{"intermediate_size": 384, "vocab_size": 7360, "qk_norm": false, "attn_scale": 0.177, "bias": "all", "parallel_block": false, "init": "normal", "learning_rate": 0.00225, "warmup_steps": 228, "dataset": "wikipedia_en"}
Each number is 500 + 50 x the weight over its row's rms, rounded and kept within 0 to 999. Layers, rows and columns count from 0. Numbers have three digits each. The size before them is the row's rms in percent of the matrix's.

# layer 4 attention output (transposed), 128x192, rms 0.101, rows 97-127, columns 64-127
078:600526537479480485478549486494476473482535525533513524527479470554480540539481456460569546431540529463503401432439480540506483511430535559423508515588569447492404397517471522492463545489529487
107:457426521507519558508470528490450550488449500480500440459509481422465528407604484561424399441441518499488513507489437507552554505589444478533502512494483487457530654496505520462560458553472521
073:587584529444527512533565499445487540482476467494475446516428463572541480573546490474481474495499478419507458479350557472543548469460527503516464439557525536434453444515441557435458561554493473
101:492617526503519371464541474503522483470533477526480437484511654457453472486451557448479409624517523480588560510558507582505522496438498477431575477522472593558492487579447425602456486498413507
098:499470455512590536519556389454491534558554464525528549592452472507528493511483534577481465485499515495421462438538442496511491426628478352568452461389497446469612537520496491457497561497550464
091:567507518564505523484499409481493461657535592465535544515497401496498496584543502581527565422486508525389508480464502402553505537530445459504606544430545313514538523476540473484488606517551505
087:503509462494557512527492518476479564484548524441528621584518487558520481506427478410503479533466506460467485428486550484463469459568505345588580496409495483530516554561477428448462579421538485
100:474553530542467447519468546538483469385499507565508517543474572531459504539431473464454420567531481405620575517495502590450453505436503422580549543477483585583469533535442464603508518357384507
112:453588479514563477492545484521435500528562565536570623567522535541504535502387502497525483565481500526446497453551513508429442536544553373525569522407509495546555544553493408533515545384517503
090:528660524512575450468595404465463544473525507540481484475480602497514435527498470490445432502550537473500537502508545508518498409451490407494574498491489516477518503563447482585450603568490541
102:436564407459528589497511412475480452480544574534520489509504483549532550478552443632512499494430474509430522469587499469518476454577540394569529587426507467459606536434542538584585555524503488
065:455515596552552471435493577455531499502510407499456443512470504388488544491426523521481458470525547569533504531472558551469565610509474560477470417496492544509433561548460487403499407478521515
092:621543488479483454542456459494607468490527387536469432510472588523488449610445460474471527503543518449525582500532432567514421452436513512467397544469507503528455344479477530558473529558443467
085:600603514531529462530564426509501455526547513537499425526486438486451498597478528595440575468544519501453508506480435522498480524457502529434516546485540391563524410510544532578476568559504486
113:497541524545564499476540448515439561572570553546579564540447449546519529492397471529477492476499520492451506452471444501426434536505495364477486511409515442544499495575452437479503529450532516
103:502320457461508580492485545490473501513466521485534435505538371544473554463517444559497578472440512561381507513507398428465464540585474528505347519475533471487515481427535571460528485514553468
089:444468504547516498460553469483462500514506532429551543442526559467349516468406539505493525565432504570405582418578511509451472524575445470493538533467502449627530586487551555502541438510504518
087:581492461486515441519541416434569527510478439505438422488409492464504472531582553539485455441523513463549471494416532562613543405522438505466469387557491482417511464491468565439440472650497456
077:644504514565428464496544525483496542556519540447466504513512369480508464450492421519466558421582515452526527488391494502546499533416455527484498503482520445579467417503504571451488562537444562
104:404536470492548537433519516526453471510544593513581589564527533553525555473454450487530459552439498515424503511593450432431491520561521388568546561403513490540547564529499372573525547336534524
106:466416424459519511505487464436569569538478462409409455471463470472555477476612507502478440461472508479509455509475527503601598426650440521511529407523499472423528539472536534396471486607562440
078:504456573609434497526510547509489551502525478493500622530514500486512441506407521483529527488543477503568453462459629550507473519445470544497553464509510487467490508514454619454520542456554540
104:487402476462509542515470541468505568482433473445429408401525454450527485433604514490509523451485501509504465552455542482552554484555459611498466474573502507418496525458525621400517439629522491
111:498457487477466506581465511487537521406418482431396361423462524459485457483604511477434474491508486497578539523478502577559538454552499585491515514581482509451459540479542569486508433606457462
105:470530493550532470536403547491545445480446530459443400491476490450491520532615528467459451486508462500571546575398530553501523583579515518535602466547488538495467593524509502431492421486412486
081:476596565493580451483424509484517448469491447506511565563434567479540475545527500431555502510579469462585482511527578502456489496492607490602576517586480574539451473548551431460442462431474480
106:457401484481454497540446548477562494440411482449417355432490510450493472465615529476459484503505482485580531568498476525550566484520471607481478475583482542466466524478532570469512399567447478
082:358502507569512539547436497526363448449434628501556525427528567518494523467522591479447552552446475501504547455502447480408450520562504440549610638518490535510517631522539466498532467461470540
109:609468541501544559535513448465468500640514430484512494485527393427468565491528530572454579375497557566395468413460436520558491496556456536497475491427517365464556485490484556358527481652532491
090:450481422543478530506493459544555525615580571504536590579428413550573577582520511551509510477514454529425428529462472449518503593599468440514552495472556392492496480458514476422462542417539442
102:536349491508494502532435456496575477498469430464449379457490476414493414469598516556468482445532506466559495535494414531598564414569387548482487525554477423484492476501561569408479463631501464
# layer 4 attention value, 128x192, rms 0.124, rows 98-127, columns 64-127
086:548591524467515432497548448416531540456483541515463512617492626494427554552499494455545527457536498441464450458544508531500566536430425507431516544523501515503511437439529457500384529535539463
066:404466525484440565470501560566472491459493500543444539489499494520518478431476457522484513484484490537534538447579524502458478524483466492524609572426502439614482534528514430448523503435516538
086:437545379514437510565506488490481473535524474445425420527495455487538496480510502462477554439505507545342456528578525404540520492630471560590416483495497343422429527539570537448501491494482468
073:507546556562550488504511547495475546465485389475415531469562543552497510538556513394504464466460498457572460527467525501438503541468430507416489530515496478504525583507535473533529501464547494
078:511439431478545514496514574497483516398486471591524511484459571493565540541497422467446431594444509346613577488522508586540535544412552544499448461561501615563437439509421497476503523514545519
068:413431497554559560464451460498447630563481464578504478457545522517539409473527479502490480513444479562499515590543509495475514507452462609469429523526509544540473579498487553512621550431489496
082:562576474510455486521537397508484556613503522418517474544484527497574468507543535495542515374440488666365512535486527415578587472567548532418514452534504500558484512535570493448485450492526439
090:485524406569562484576449453476510521502474443482463463519482512509562441432565494482528538464544503464551466577430469489567518496499466554538424524473498522452443600567557535525519495532523473
077:433446478506505545562513562493382432504490462465503506493567494452513525527528453416516487536439508412422466486528513502461479508513390521558477520457498437495430510506576527430566456420483450
088:515548595535616487575521476482443510555485456508481522551423527528452528528540511279539526396613509501537389517473486548488534531470428428413518495561500563572435515520459438456437428559483410
068:514507488460501519503559483457437476401497483494550582502599484544467528492502518577537513515558508377477545551596554461617461499592506520559441546424501362380522424431620473444481511466524497
078:453490545505429544490543538550409510607548507418559525381512411490539468549517551447449461493460502602455569472413521451456497474541506478491553437511496494566555556520496461485539459411504467
071:408411508492420543473518635497382495478488477490487514407488442550587516441465482395478441551474503449542513497554544434464530510592493403614484442561505455495441490502486444411495464498528529
092:435499420507471546517471549539502556469476455428569460502580605492564449443568558470593420457506502423605600505500511473550509490497458539468506531525500586472541555524601501644510511452534510
085:540499636501471482423453550517542594467512544491540500542534562501451448592526554503526396517610496529580494499426474505465516485489507423439604481550502523524617452451409478487439539535513518
083:594487514533602494542407471439535449486509541549412512563496571531536504540553513485521525469576501485505465506408501512559514511530400601510460508434501488397480462492558491481511506596571455
063:485498533484453532512517562572459518388481459478383505515609550500498533532495506504459583491435499537434485439538536538429425545467490520551533511447500441582503516537483435491580459464488542
074:445449456512486549369480540498523578477481485561537485467532564453623462572500486489533423504297491498471574495580493484470494477526557479545497440521507520522512470544510479581538505474528522
079:494551436525491452571497515414509545532499506457523457544441549477488456544523464513528501399588493496569475566450469510610575520509504512394486511580498579419460571511491562473453586559497478
076:532494552476559551523486506519442477422461467618407493506560504523402528551446433587465556510515500497518438466581520563453427548515448515484432578472498482543523551475444488528529511517439552
075:575494517467624501517476418503521509412409510511495549481491455526607535483553454458530557548459494462482579517487489523451531476446552535513394621455504452476529538465640537538542482461499529
077:553470627424534498469482455487488462421491589620485554567585548489418561564491440558457519531568495482493453433560491599431435512450497433506528529493498478535531440425445478498511559503473514
088:527476595485477491476496450510380426600509509577489491512501490492439483552428484498422567502490492570366396493534532496450464509514427493546480480505501534555543489467463452372476475502478435
089:468548433483410438548575443511377522546513461513477469591535562507499498491422518572466529436502504524402451558615540484599471531472554574559438444496489475577486477519500442437437517522541459
074:420434402564462446489540467475431551547543466548519530408577489437438445424449493552451456462366508536450572544554484494518461494509490559495474419490492490480513462470431539501652562482513513
077:552536571483383493465526471505473411509557553518463473549501478519412482560428479555438530476503491604421413506580538466478477509554523461497486440553492480517565450483455430416428536520504444
077:503538484500580459528513337497487527600490458516490514625444531495492509475499509529513445524559495471486491457491500500618574510439411529431483483555492569540428455481447461520518476564496340
092:446501543470588459434438550500557571453496452540542528511525554496517596495522526510496376599487511379570553459535540490422481514337463464508514551472505502548511443443475453570483498455503551
077:545514483466532465507504619508449576437478475453451477471510512502577478481428445536480510461479509427590514527456495544469499520460601559485503495506495631576560563528483486577463497588485500
074:495501538517427529427552469472439598521497441456496514518519456514501515576407518494414460489435500517495501441545537465415520544549509486438461431564499577542587502459432468584472571448458505
# layer 4 MLP up, 384x192, rms 0.105, rows 0-76, columns 64-127
037:584490499456482461521466490498552611465435515584476533494601553504437514531496629534478490586475472500485544479508466528548463455353479582528546492447530542487520473501515436512513468483491651
142:519553460481438405446492450486563562538393403568442498517484483489512544536541517450468545540491505467587487466481419514547461474401529633579521457450510451610441491509503491485564368511503477
034:512557562509490478532503477512522543455479470545486614514532399524495519546462521518498534540489464487499511472553474488605501471420502608525325467453502559480518540475574577513516474501464499
150:523640502538475492534542510555483489503533441502425459442561546452408499485422487499491415539498521490405453565492521466514471433443496515501501485489516483411517647526562526517486484491447459
153:492454473469455568545574481454428554474532508594491602480489522504490511495415517405552537578517462540473500488525528534576508505486479506530398471558500541468437592375451482423578424531389472
166:494526492443394562465396550406568510494495503517479421446535495476573474510593588551469470590451480433592606456436544559533432486468508526515499457377443478576494502543586535502474461533542520
043:439554471503418523476476470515553559510488375532490513428548500493388491506525505454493494543431493640524559520491506478562514500433457538533534432452493507569476479451620477410545409468483571
044:525557498460490504587453345488556567523403431674468516460522510506493418543509482492527541488513487475499507495472505496510476405471587557486480457489493567562493535452558512480500567501457636
152:504458509473511495412493462444497553466467441604507513508503453526535415564503489518486506487500485432572618401584521460471547469443390530518490433431496439488486482422475507446554494503461443
024:488598516522431448519498441497512448488518480594422513541499597535571521528526509464489505564517436497482465472453381522570404479502493534498507369411504496489458494460588499412546508466497482
032:556511486522490374597555500463535532508463492535487543417572496481526530527483590438500593500441484621400639478501449482535499491506488491519403444425493506531470551435494499516481499408489495
036:635533542499537501491481454490568541521447433508438510462513577508472496530523558446506548558488480489484572504500490500540475452429417599488464486434570560489496535512624602478482494468323503
036:513608507459497496502512526554633508488490340582404565522486419557492606512500507452509509544458474384499541474541479525498479478414501522511473454383509503480442518484606490507558451543503510
193:494501517505497589481431523599509536447504369546560510463576521467488524430519590479557490473390512545510548498474480554532517420497505685509369465524484464461540470384656479545494531484431562
025:514527501496500491514479441459515518472464504498516519462519611509539510530507483486551555533505477470495495386443462529522473463483483556504492482327550524489493569413530510503495488503477503
047:504530511423511462544476462570562487494517552558519530517572497481414525550521496478492507478495442479531530465504419461536455497472488535509503458458503532507499498477531454462577493495444626
047:545538518509493520504523426598509569506510484537482523472638513461528499488570591483530482522464469430551479510452388476581496404523514494492377461453483510533433507527522392508488494422507486
160:387520472430550512471376507609537442507500498557471579437529569437493570517567466491423519516460519511440507534479539490552509430420433484425541471482517470535426530538545476543535514450418501
128:481594446601524448551504533479577534576439550470424525510522524481447539510491468479525542502480502432456490423452506458531462466448503617595556431485505536462518519527520454462531430416536464
135:522474409507510419540512493499511551465504433482556553443430509469565492500510573548479597450525476554544457573457475536606458504460595548555543467556545612567524541462488531435508477420541461
161:385598503499494458532510513537500495496481402537454551458484574467443570465431524476499570465558503563545470521379504527497517528459464540499526449429506542543587519507567483508490482507427455
032:518572645554506441520506453490586500472494466609496589480477536539499587485608522485502520513594481431491499400490428510496416459449422520488494455465505461493398478449527474459503497439485535
187:504528545466442524418459468503596617479456445555480560517496462478508517447472480491536423542585515461525593424486498505546528409468516416516566450412500498537390448456421506430486509475405558
142:471495462517433465585532523626533552468508376502476465536578514492552470470473563469492466441458502562466539471400559525504504507538448521456452473508508450582491502464485477423502521457414503
028:512605514495493507523499463518523469452520513590430511514498516509470530529476501484482545527503492494466564465439450505516496427493536598511527479475491533479545591432516472500517495478506467
025:503645558513483502568500484521504551577503491647463564505580486506481511533513554522489496537443414567427511451523344521517482506492493524451490465457497498504496520445535498434510476432519540
119:499496468506525601502490374447536527591493489512457465434484387488553497522591527398497560578522469479456509458405472572563510536407610489530477483500468503499463449436491575335511444512470552
029:473535480499463485477524512502499539568505505515525569539552531515492514536556521428487463509459462491473482354517469534548490497332484532477470462466495536506486524501517521465535517395498483
148:523456470378396573573472425485469522417470497618568546422515520468508501545434515422430526581529518542519505568518488425546552481519506464463463484515544614470416586464528489386613387545522584
194:391494447420563533473429482483571464456481499532447530377558569402502543472493472488468521503506499525526511549504521488623556387497463567456550402495494518461388554469607515506577411483376508
148:538501469444434514499596544556509550472444528481369465440521585421441593497433458515466522630502539547361505482523554472601501477421436484535491470495526460471538500450501495469556413511393479
147:538470601478559395556438419571610500545509518477526555500572493505517437468547476396452469537521491539480497528396448480505533498414483557499393402578487629439534596421525486454609409505493523
051:492506545581505453476480500536528561603508406540475489495624492517518464478481544506490535512460515588558493504473458459517452518454534558476496501502509528548492502508522517472484383386471526
131:450504503448524486518447557528444552562507391449423478539489481413566457504452678386603419486510463535468461441473496557527465448527377485532483452525521513426547491445501588478475488537556595
024:542564419489482454543607453556505500547418396489445518505492482549514515539516486514479517499493455514458488461486383567544505417492513488517494394428503507535520533475506443494551501452462493
036:527535514494477509466484367455534543551512476519458523472530470532489529592520549492505530531425468483508513471485463509569547404501477501499423482444459483470447484463562625474512467515483515
033:487537524491483485483527464501538530523471465575462575532511517545449509507508615463491476452406492554451551448497413501520528380422515544525384442463572537417462528504549562446558441510490558
152:466467498498535544475500600492503552548507505461545501420519466583490517495517488520526497507504530450470448392530521610559419476348473555535507470550512489400479439480525563485546511470428626
032:507514517541488491491555518495548529474508502571502508487499489514482605601502508508504476557493492470484533499508497498543426351380423500555523463387543476502429591505530493396525479433454512
113:508542509476522395477534562464564512485400508508500477587498495395521551591483448569527494524428493478454519474506522492492413381438509586510572489481510428550456418516526492544546508406441518
132:503595540490550570563375462460533506561498519525464491412557528488477429569587541570519467536435433371476550483437521469484439478529511528540423522450491505503526513568536456495509452523510502
109:526521443587406562612481434507464577430506374555482616518455472541409438456492480498505591496518490495461589537598421453482488495500478429635521477420476557541520519438467441460563499520473464
055:437510516487454433490483495510476612483508460524573553325528522511473487501546549435514565477489471510494564508407419433515506404517480505517465464455494501538559514458440480503524481385489486
029:505567536507428424482510515516508520564484423531507526485480522544506503504424520467495505510416465510407499472439432523638482485470494588460393417491465523500505496510573537490514516507480472
135:578465475525494579589535553521457523535525521414548452466517548491465456559460546504522568540507480456555605343554512535555343500533448460564491416515497542470513477472555448528494465411486575
028:460614556492508490519453471501530512531543459524483558509520508543487497618517525490499481476459443516492560434496443483578479450499502503462509463476510508512487493535495521479529499515417517
041:421666485495434492560472449569639526531506473567485487469522511444494512575520507519500487563491466528474493468435456523520480447480439517529435463428490516508485569512520488493508460511468551
037:574519552482490541500505477519547544582476515528479569455603422498420521513528518511494442542521499526517478481449501489530474460415514536446425462449501633547497484461534532389480480475425603
042:542661531444502466515498522539506491552576501468517534460538514480496534489476496522495497526385472490458493501434436505575488480509505494479388466516467578525517538511543415456556497508470495
183:516526527443466481443442427490616566491537500564499661501533513431550549508532532464456539479533489504509476461441469490572536536525493551488516498486497463528390492451512607494502520506519532
049:510583504487508560545511483526515541555505478560474547511513526489490538584493495483526476517440509468495516432511435525519444467468380514534494392431501489533385494494514504497492429477430604
050:482629503495480417491490426502564495546565469636437534512492500486505509542555511455501455552396452476515549487479490531539473449390499507524501501467488475500495514491586515457557454482545499
034:453562559525504519485481454555622573531517466567452525539494485510493509587498512478516508490478480488492532462514505502517494497416468508515578489474465533568422472458598580446527482431479506
132:540538466443510546571568539457486531551513354555482600445440571463520521599437495449497480477562496561514521421419548560589522517436523504440517428523532593442535462486490428552517376514503456
021:500628495470438496528509463520513510499547460598519558513551462594491508526516404439497490568498455485494501451412474513551468473488498538517500493431509540449505512492628533581525498469490534
031:560566575536448445499493550430524525492502437546480546511519560503494496504504526483484495571471472505449546449434425538510491450428491564488500399434550512505532605479555503480504522439486510
035:483546486496484473507507439481514527546474408536521534508571449587463543488519526375521492613367457490488510473461466562562486427474498527449370340556474483485495491378502425450500477517524597
033:499618484488487425564518484550540475520496472445498590494584504516434579528510519508594556527453472543475521471528451550558459450500521540497472364426500493490484579375525517418494458452500513
170:387543439511448465422531555483531501594454473548518519525475535485554614440562485512558523483515473574567515359501533474528537547414472517467546432482444601488375527484554485465469508408466492
050:547502523482503505504494412458536546515512493564513571511485497532519487517529567479498509637487492525508557468538449487492464477413524529472486402474544628518493555477510506421494492410458559
030:520679490490476535490507479443593511496495490567498580523512504498496554555508497484523476530504447493496508424496475553634456466475482495503467435424491488527419539355618510460475499443458504
133:463526480465402479570544430682483491566492470525429475464562451443545512561427595582484432510451475643552551388484472600545453517478492486532411500478491489520463548484493521503511507448486510
022:492575495507525464490452475600510538612480462610446559489531506486508539624542486478533516529489419468536542437477471527547425487430526416509450463318509492488430511485525508498599507465496513
170:590533536389418464478508563483542528551447424536524444477447517430462464471502515482520512601476537443601533509542468553586503416440432496538439389523505488468481439530475432498492550531547431
123:483527444508541514484498463493484444572497473500543489358589534547579540486537463490536473583534506539423550488523420581491466419424563513382477442520531460425424510470627616508492503462482430
130:526548437524507489566546511611496629533512392456449621434504423509592526496511492482496524470555500603527449496490447517547478504477375519529469519417524506519462510490445457457483489452488434
112:513496502510532438438450629492515539591424556506610490520514506511475479476482478422518522538499539398393459401407516498491444398449470584540594438527532556521560492470500464503553553462418496
041:543564488517504513590616551545511520491529501523431498420546553416645490472483482529512449496453503515415488374414456558534485503513475647447490485462531512523473484466496520485525478512471490
029:505610533487458529485532470586565514529486476631493462459524507469481553582475542489523511546463430522502502459519523544566488434450464513593477464420502494523450519467649518498520403446487484
173:472620503458512552444446468469656514485504498477518524433487503445564418504572554369462592486491504566572563439509494415545518464507484504485422461436485443532424513348544525518485519478434452
116:553485429530474529489499474507476507524475513639572555388591465563523581419517513493498583492341515534492526492523443518562475470477523425390530488397501466484388439425516507406540510501474598
048:507576501513516433598502422540549533554562468522466586475543488518538443541524534519488516569450461557463540400501494418499421502504539536495456467433512506480490539496621502492554459396472604
137:560491531496456558483501498468476511556487434494473487460464550438552435594463504372519468558585507433446446453423499465513549389456399513540550517540496601427390497456461569437463428542509562
027:497622488498472504592405499513530544490515461494491547496552539496507495547497515493503493513451376503499490476467423520579433435510392530510400461399508510481502531489621546526545500430462463
033:528691590490492468513520513572497537491465473521478548508546544592508507556506510446512479541411471510514584480434462567557433466424499517492433448425468493594480569446568503502571480414465512
042:604516593515493415553476420495565543445482470523457546477499534463484602565523569328488553505526472531481406434523421410588485394456531551530535496399507505509488417454562426505475500458513489
053:486519593464536499491525499447634498536519517560538544430491473472522495525538478464483568587418483459525588469514459478511475428491427497473483511438548486538442481495518424458517404502477501
# layer 4 MLP down (transposed), 384x192, rms 0.101, rows 0-75, columns 64-127
034:526509482544462523495491521512480510450457494520526440452548633508572398489502498504509504559505490479561515496494493439543464476517498513584482484426513528502609445481383506489516481499471410
145:541480446460505535526479486550474451491490495469520570507475400563526514440589463477469454544486514387465527556600433555548494457555516474525532522498517509398499526435480604511553433540484522
036:508459565509454538489477448482494519503374534589537524585550589516469540508508516510487541503516491489484460460516345490500477521546490487516520498507495644524489452480479557489507495474553495
152:578508552554513533457504470514406464515505488486501545408539513528512539405477498502545424495441484419355474490496529478577564516410525519477502549512506472536557522502500464559523519487504464
150:474623585430522455506568568509467486499464476451504493548548451479449479512465458542572495527555499535416462535442473475496460567483539463527461492417490496471632581529473564518521508500390467
153:441561458455530530477429561483567476541505487500520526408425501515515501535475501501425550444477491491572528443450406545525547471545374489574543470532524407534460501580599532475483462535618523
043:498522444497490554468500518470451538502504683450392489527449525540517500421492499553502401457506540527337436490500471519494594540473527458525531498563497546518504462493380461430480634567454505
036:502465486496548508485495563550515542512470506516489581499431502527480473480428456361573488493511486477535496503487498466506521527485581469492481502395507664610490510545474424560334486492481468
157:575511575392452497589468410588466503464522392516497488457571498481522533552501522502516510496469499487458452425411429590570524528451486479513396542475526530537511565504479582512543492545469357
020:541509459512498529493455498550468499514572501524522485403533300523500623405546379512496406499494454599553478497470612469468511508494456472529610499501476495497500540491490465501364519496495481
025:492480519496519511498522472473376481570513540465397485515504493527409585560457497485465507496441479475609577515502507534489389626517529495567551520622475494427528561486484493504400508493453527
034:518464545505534476604417500487498490504503592612500501411514467508503464486438414543399499402478514560571427460544431554492504456502524492498515551592495522498523481410530449481562522465546553
036:481435501459509487473513561578489525448507535501431491495457503524502580469500509483481496585499454501623516543493552471486453466468486504505496484481505511438542412452486474528612461473554506
190:522503511432596477367589569540534432477481420412531469508519472505423597510517468470498525504527506469517503443574549483465532446491523497467467540552499422513513456507532394459385485531464554
019:473509671535579550550465494532497560346492498543486490526530500450502559484500444519457594504389495438514508443465416511472534490552464509515380472524562505526518477624508460495494557527500544
043:459535527577421502481495452499454442493503495528496605501419511520504401501491619316440464424467503468563562488593478494598485468567474516423472591562501493521423454413475517520488477477509456
043:447562500532474509441402440510496510472523517484518522470452518561514495495554490469644466497548480511478542516488666493494517494463512594587509526498523583534466470477487521580464501513545505
168:581458618361421538544488494452528434542476458518565558507417537470425536563451397568520534469490506443524401504508541520590536518428456477491427539452508511514510466524563580470449454479590461
109:553537495503485527486403483510446534478398519540505581506472452432574529452575527500420443568487531566502446497505484529518575475545513543580464479480695494481471517470466527450518530381526492
143:594460557460514418559472418382417476466471490479479472462481502469429379447540499502525559481392509380519567566509611499488567493466526556459637500489498523479521489468474550442457570471597433
138:505493553505385534553498460566419536499507503511525532488507486476453537538479493531459486401507517511543409395519579472492472534551439372448512535529498462460544503437484545552300497560593423
029:566521587492535499510482475463501534426493611545510465489521445490414573491519468516515494521492511477509550604450462484527541496591435470464439515475510429452478538479494470489471494430557501
185:471504472506560515442465453534565467373512481507547612530433465444476517502410526545467576537632566608476507434492501458519431498441459458545583472449519506516541544457440418532529419422478494
156:475495521461423489485452509490520495485500478498505533481391441547463525499524577412478452533475502451501428542521438475444561492394388564521519582525518518523511443470548490454495510478648506
021:477572465475430480576506514499478563503492537504527552531556514550595418489508571531518425518500499491514488476542498534516438498483438454392513475444481540365483496489586611464485533534501507
026:563516341498495592591438425393485463498539554495631500509478470450404558480419491439548519407437475544542501421513549583545480516486441498542594589500466502488596457507494502508572505507475432
113:457457489546503518360535605557534431578516481399506419445365463488565457448606496526429565430472499456409456514506515505494627530476443427539532532542498498537433495563524487436442489546496508
029:518622488560532472493485372572487486492614526487537494740488510484521558560506456526509520493515413456482521519521502451474465514481531523484505324552515466582495524488461481498521525511534480
152:489613421479439487478498521466465519451506487538546564433593422485496635438436400510519541535575502531539528457548496457413431531554597461506410548424494562503586579550501538467548480495493458
201:465563576428424438516507543490535444550506505488522586401517466478473539512484527559580432505547518491513453458452408503586518548402436486514515526467493579484485587504516546499497508503517453
148:503551458423457480496493653556565537408498574475514477486604520481541498382598566485555483590418492509438524527413461453563537526517514443622524560551509494456503462516505509505530514473561466
152:522519529530497405520430331568493497565501467539486537468532515471555561480555494479549492457518528529541507574443395508498459527424482429510488441473507538562502452467566479494446555508496465
043:451473501598435539515495554479418460540495589488568555527509462499521511476539484407500405418546456595463501568453529537447484529426400460505536499480506548505477523432498435373511511357643485
140:504570465399517507444530600509580493437518551498494496490463482544505486591481527496426558485395505561485488500552427499463464485477436413508533522510509338577542373532421431474440459400510449
018:510411543513515530500487541504457488512636596488534471510457491497522510334504510513518612502467508484425467457483514519509540499321492540538464486496503515489522496529494590509497487449509473
033:488447393413477508620588345518447458475501511390470470590500548521534502464501529447539528483473528453528503506605495478554527535508599481479492500500532362593517494386497464559449516471511496
027:498534464502510457467498609429580488495498520453528411510523441492511465378471527550533509405503565520510506500466544439534510594497587489475514586504502537476592519522497470402521448515597586
152:552546553464625454476508424541431497518494573540619441541428492483551396456546506574567560508571499530457525525498547546426482496582478495545553514639496455548513433464524592581435534474487410
029:491619441437517523462518499505443595409528499537491498506507499598552513493487522532513516480447502480474467367596462523610504409626489484499471517481505535507484545376493425492410492525428515
096:435489544482429478466520520561496567449522613467432509484473477473489474510409502471510543470502495554485511573467369540499555534465433442442511527450481512440499489486560513479553525479448431
132:520446513452480493498432517468411510548494563500587528425519435488502499530519571514550532447495509526470471539539540435546553440467468518478572462504511453580427523565543440484365521514507525
099:526462629422506491470489612541385410492490509519562450520573516554528576445510501500531411504381538529486448447418514473456471518529505618503529544617495446446486491523453549529505573431493567
052:644499573581489540488477379473577470599554518537613497471528519614497486523471517512529508438427504532546522531510520489507384397565439499478507502485441518641554640469504540506496551448515471
022:582499467490523482439449484490379508435496496590438452497505395532441557485478500522569476542463517508555494500483518478502489548500521437524507509464503382604489507389491498528534506514455519
142:493519554470508543497490496535408466499522575498512524445560516494564482515467475518535434380387522567326511529552562502579497454447482544577512516597499580488513540592495545533424510458473455
024:541451389530409496444506496490544501511393492399512473503521499518494503435486505530570469481641575482489494525570520482427496479464509534520548556497589487521571499527498449510481487494508508
033:586400551476532514428502407479473470548500505483503491484426436525592494462439426551463534524496562519483467547534544513508386505372575389537557503486509497410462507496513546448463597528508512
034:577577499461477582476503478506426483426485531420606508583515416476536500501492489470512429523609514537472468484436513500511506507515509525543584512525448621450499534476450558567524500484401380
041:512462456522423496462490472575514474500510533451500574514480520517591511392539459449543461452517494496499534497440591502513504488509460525430458483564492514532486515627574509448522661490514423
189:572477531552484523540476532480477548551491493516528543528553517431388482409559504432551621565494490517488625474532484475540612534461498502568628464431489560478524574478458477446536570454503476
039:525497501522523499521511526501451488416487514372510471561540579462447485462496608635432514506493469502515558501514438543565468549594473489486466480486472447454572493501458379497432540452583477
048:563403506497512492476488434529476529474429502518604514570503515474478485433484494504506536498509580422483470502619492490518391453501435512510504504472529392559461506609493516559486607488517477
029:583468477470643463433412503486403507523428541475507413495667441508454577537485531539514432414538518535416481500525511488519493543492513533474482504505523490584520442508395510506427510551512489
131:427499521500496507513483588524443410408486518587524446430462443454522505488494453491505560530446496417513550629488497463484537532468494435496435455595504523452478481600533453582483475482468536
017:580476467399511509561452507521587484535394506493491477432596554429528496517383544403526427466491595504531529502523490518560522518422518502495503414501507469518497560488478397483501474344612565
020:512553488491523642511486494506497453481557483486520437467499474488491524564497514511519499512517435493530509508528512490494404590506518508530501527489440521523441599362540553498403496542480455
044:497533508502559524409563449503498513503530478529506468498431445530509629494510511447437473474396470390473524471619467493535630388510556509518481534470504493505467424504440588465479517518494580
030:512510408500470498571477489412516556557512485516493492483531521590453515515513522454513431512550507590560522482531496529509481483558300520628544458501524491599491535470615491485447484496532476
193:449513477694565430465472491469442449496513474393524566457473487462465502492547533483499529571518519455494577473559473499502524556480451591471559539510507489497458490548473543449357559534514481
046:540496477539500503451470486524489520515557494494589528484525484495467505542555506580499521403698453598428482543461474492499519493524512489540495507513480513534489627498465478479557485554580470
022:460479463532506544445464618493530500519498477526506518463465504501527545481472482440409463546501535449471533493531501529447457569490555507425505512385552464544492580512475494480553506472463463
133:592448490446440521503536542535460494558490507400478556419547520514456609564487601479500495459557494420489358474448559412510554518420480497441602554460513543488505577462469443491542544598463514
022:522450509533513499458482529531476512536494505510567500486422512462459457496463508379485509425544546507488495512538475483494544521622562390456659675533516511508387472501495541477505614509516464
168:566606470459440564480506415516507523485540445494594476502491480466425506444432579476474446463406514430541648465550493525486498528472567519459443512622512533524378545489446445512507438550552469
132:477564512408580467618537535477450411545518469566557531476515464518527486492587503445525508505543510474524450499584394514373573482485538493482516477524504494464480560512545545550468569469552475
127:331457522486495456548435426368517559436547482524550491525549457459495376494412517506574451441508509484487477548569588495486513439506512557454509491623503477564541500475463434545480485457520564
100:585473483428465464472430459525550436475503452500488511534501527529434557521516478569529474551559527504505468557454459510552594434476533500668439576445424377479464553502489520582411478515513485
042:523502510477514549340511500537494611524515499522692477521479415475468495510509516507626515445453521492542467513501514421465495594501598506438412436582408549605496518460481419489443581451390489
031:534457594434522531451460566426381463518533558440543536540474453501415534468484448493549517586505532435513523557527562480467519525467466562573577426487477482518546500519529456569493437521493512
160:526579513535549482405531545486512544405535558453395420489502580494502325468530544525558515469452486531468436515586434400499507502498499489471507436580516455498515545459476452489530538338440481
123:500518458428516485546522590462523454508518471596600495512505460518570492553393530435430544508457522527535328484508535546481589467496499498489476515578492472491383499488504492494530601495500517
051:580517456444612568378483514576480467295525574544510531465525507575523450455506450470542533468527495467579496492562522508454570483483540510481443457567517513546500517547483475484487512496477528
146:592450479433523603479504548481565501496508612484454445481551471492527540576485510468504513477477509534479465544590445568538497444502528417454458513555510520553483431520464511537384513486440591
025:453505475489503486521475480464497520389510499471526512545489484456550494505503514635498499496444477386495511539559533532520492491525512496516471452494471502533489452440553506533516630516479525
023:520486525497566522353540450506490502503625519516569462501491495480456494493476489572524463435497519457498576480493573534412512486590531503520517503530485475485506563506471491554482513580520511
035:551491491580536433553506462550545517441498593495535508606516458492390567518517498582529583464544488562450520474558468500461471492495376441483497511567497354442468482460451472495516570553502437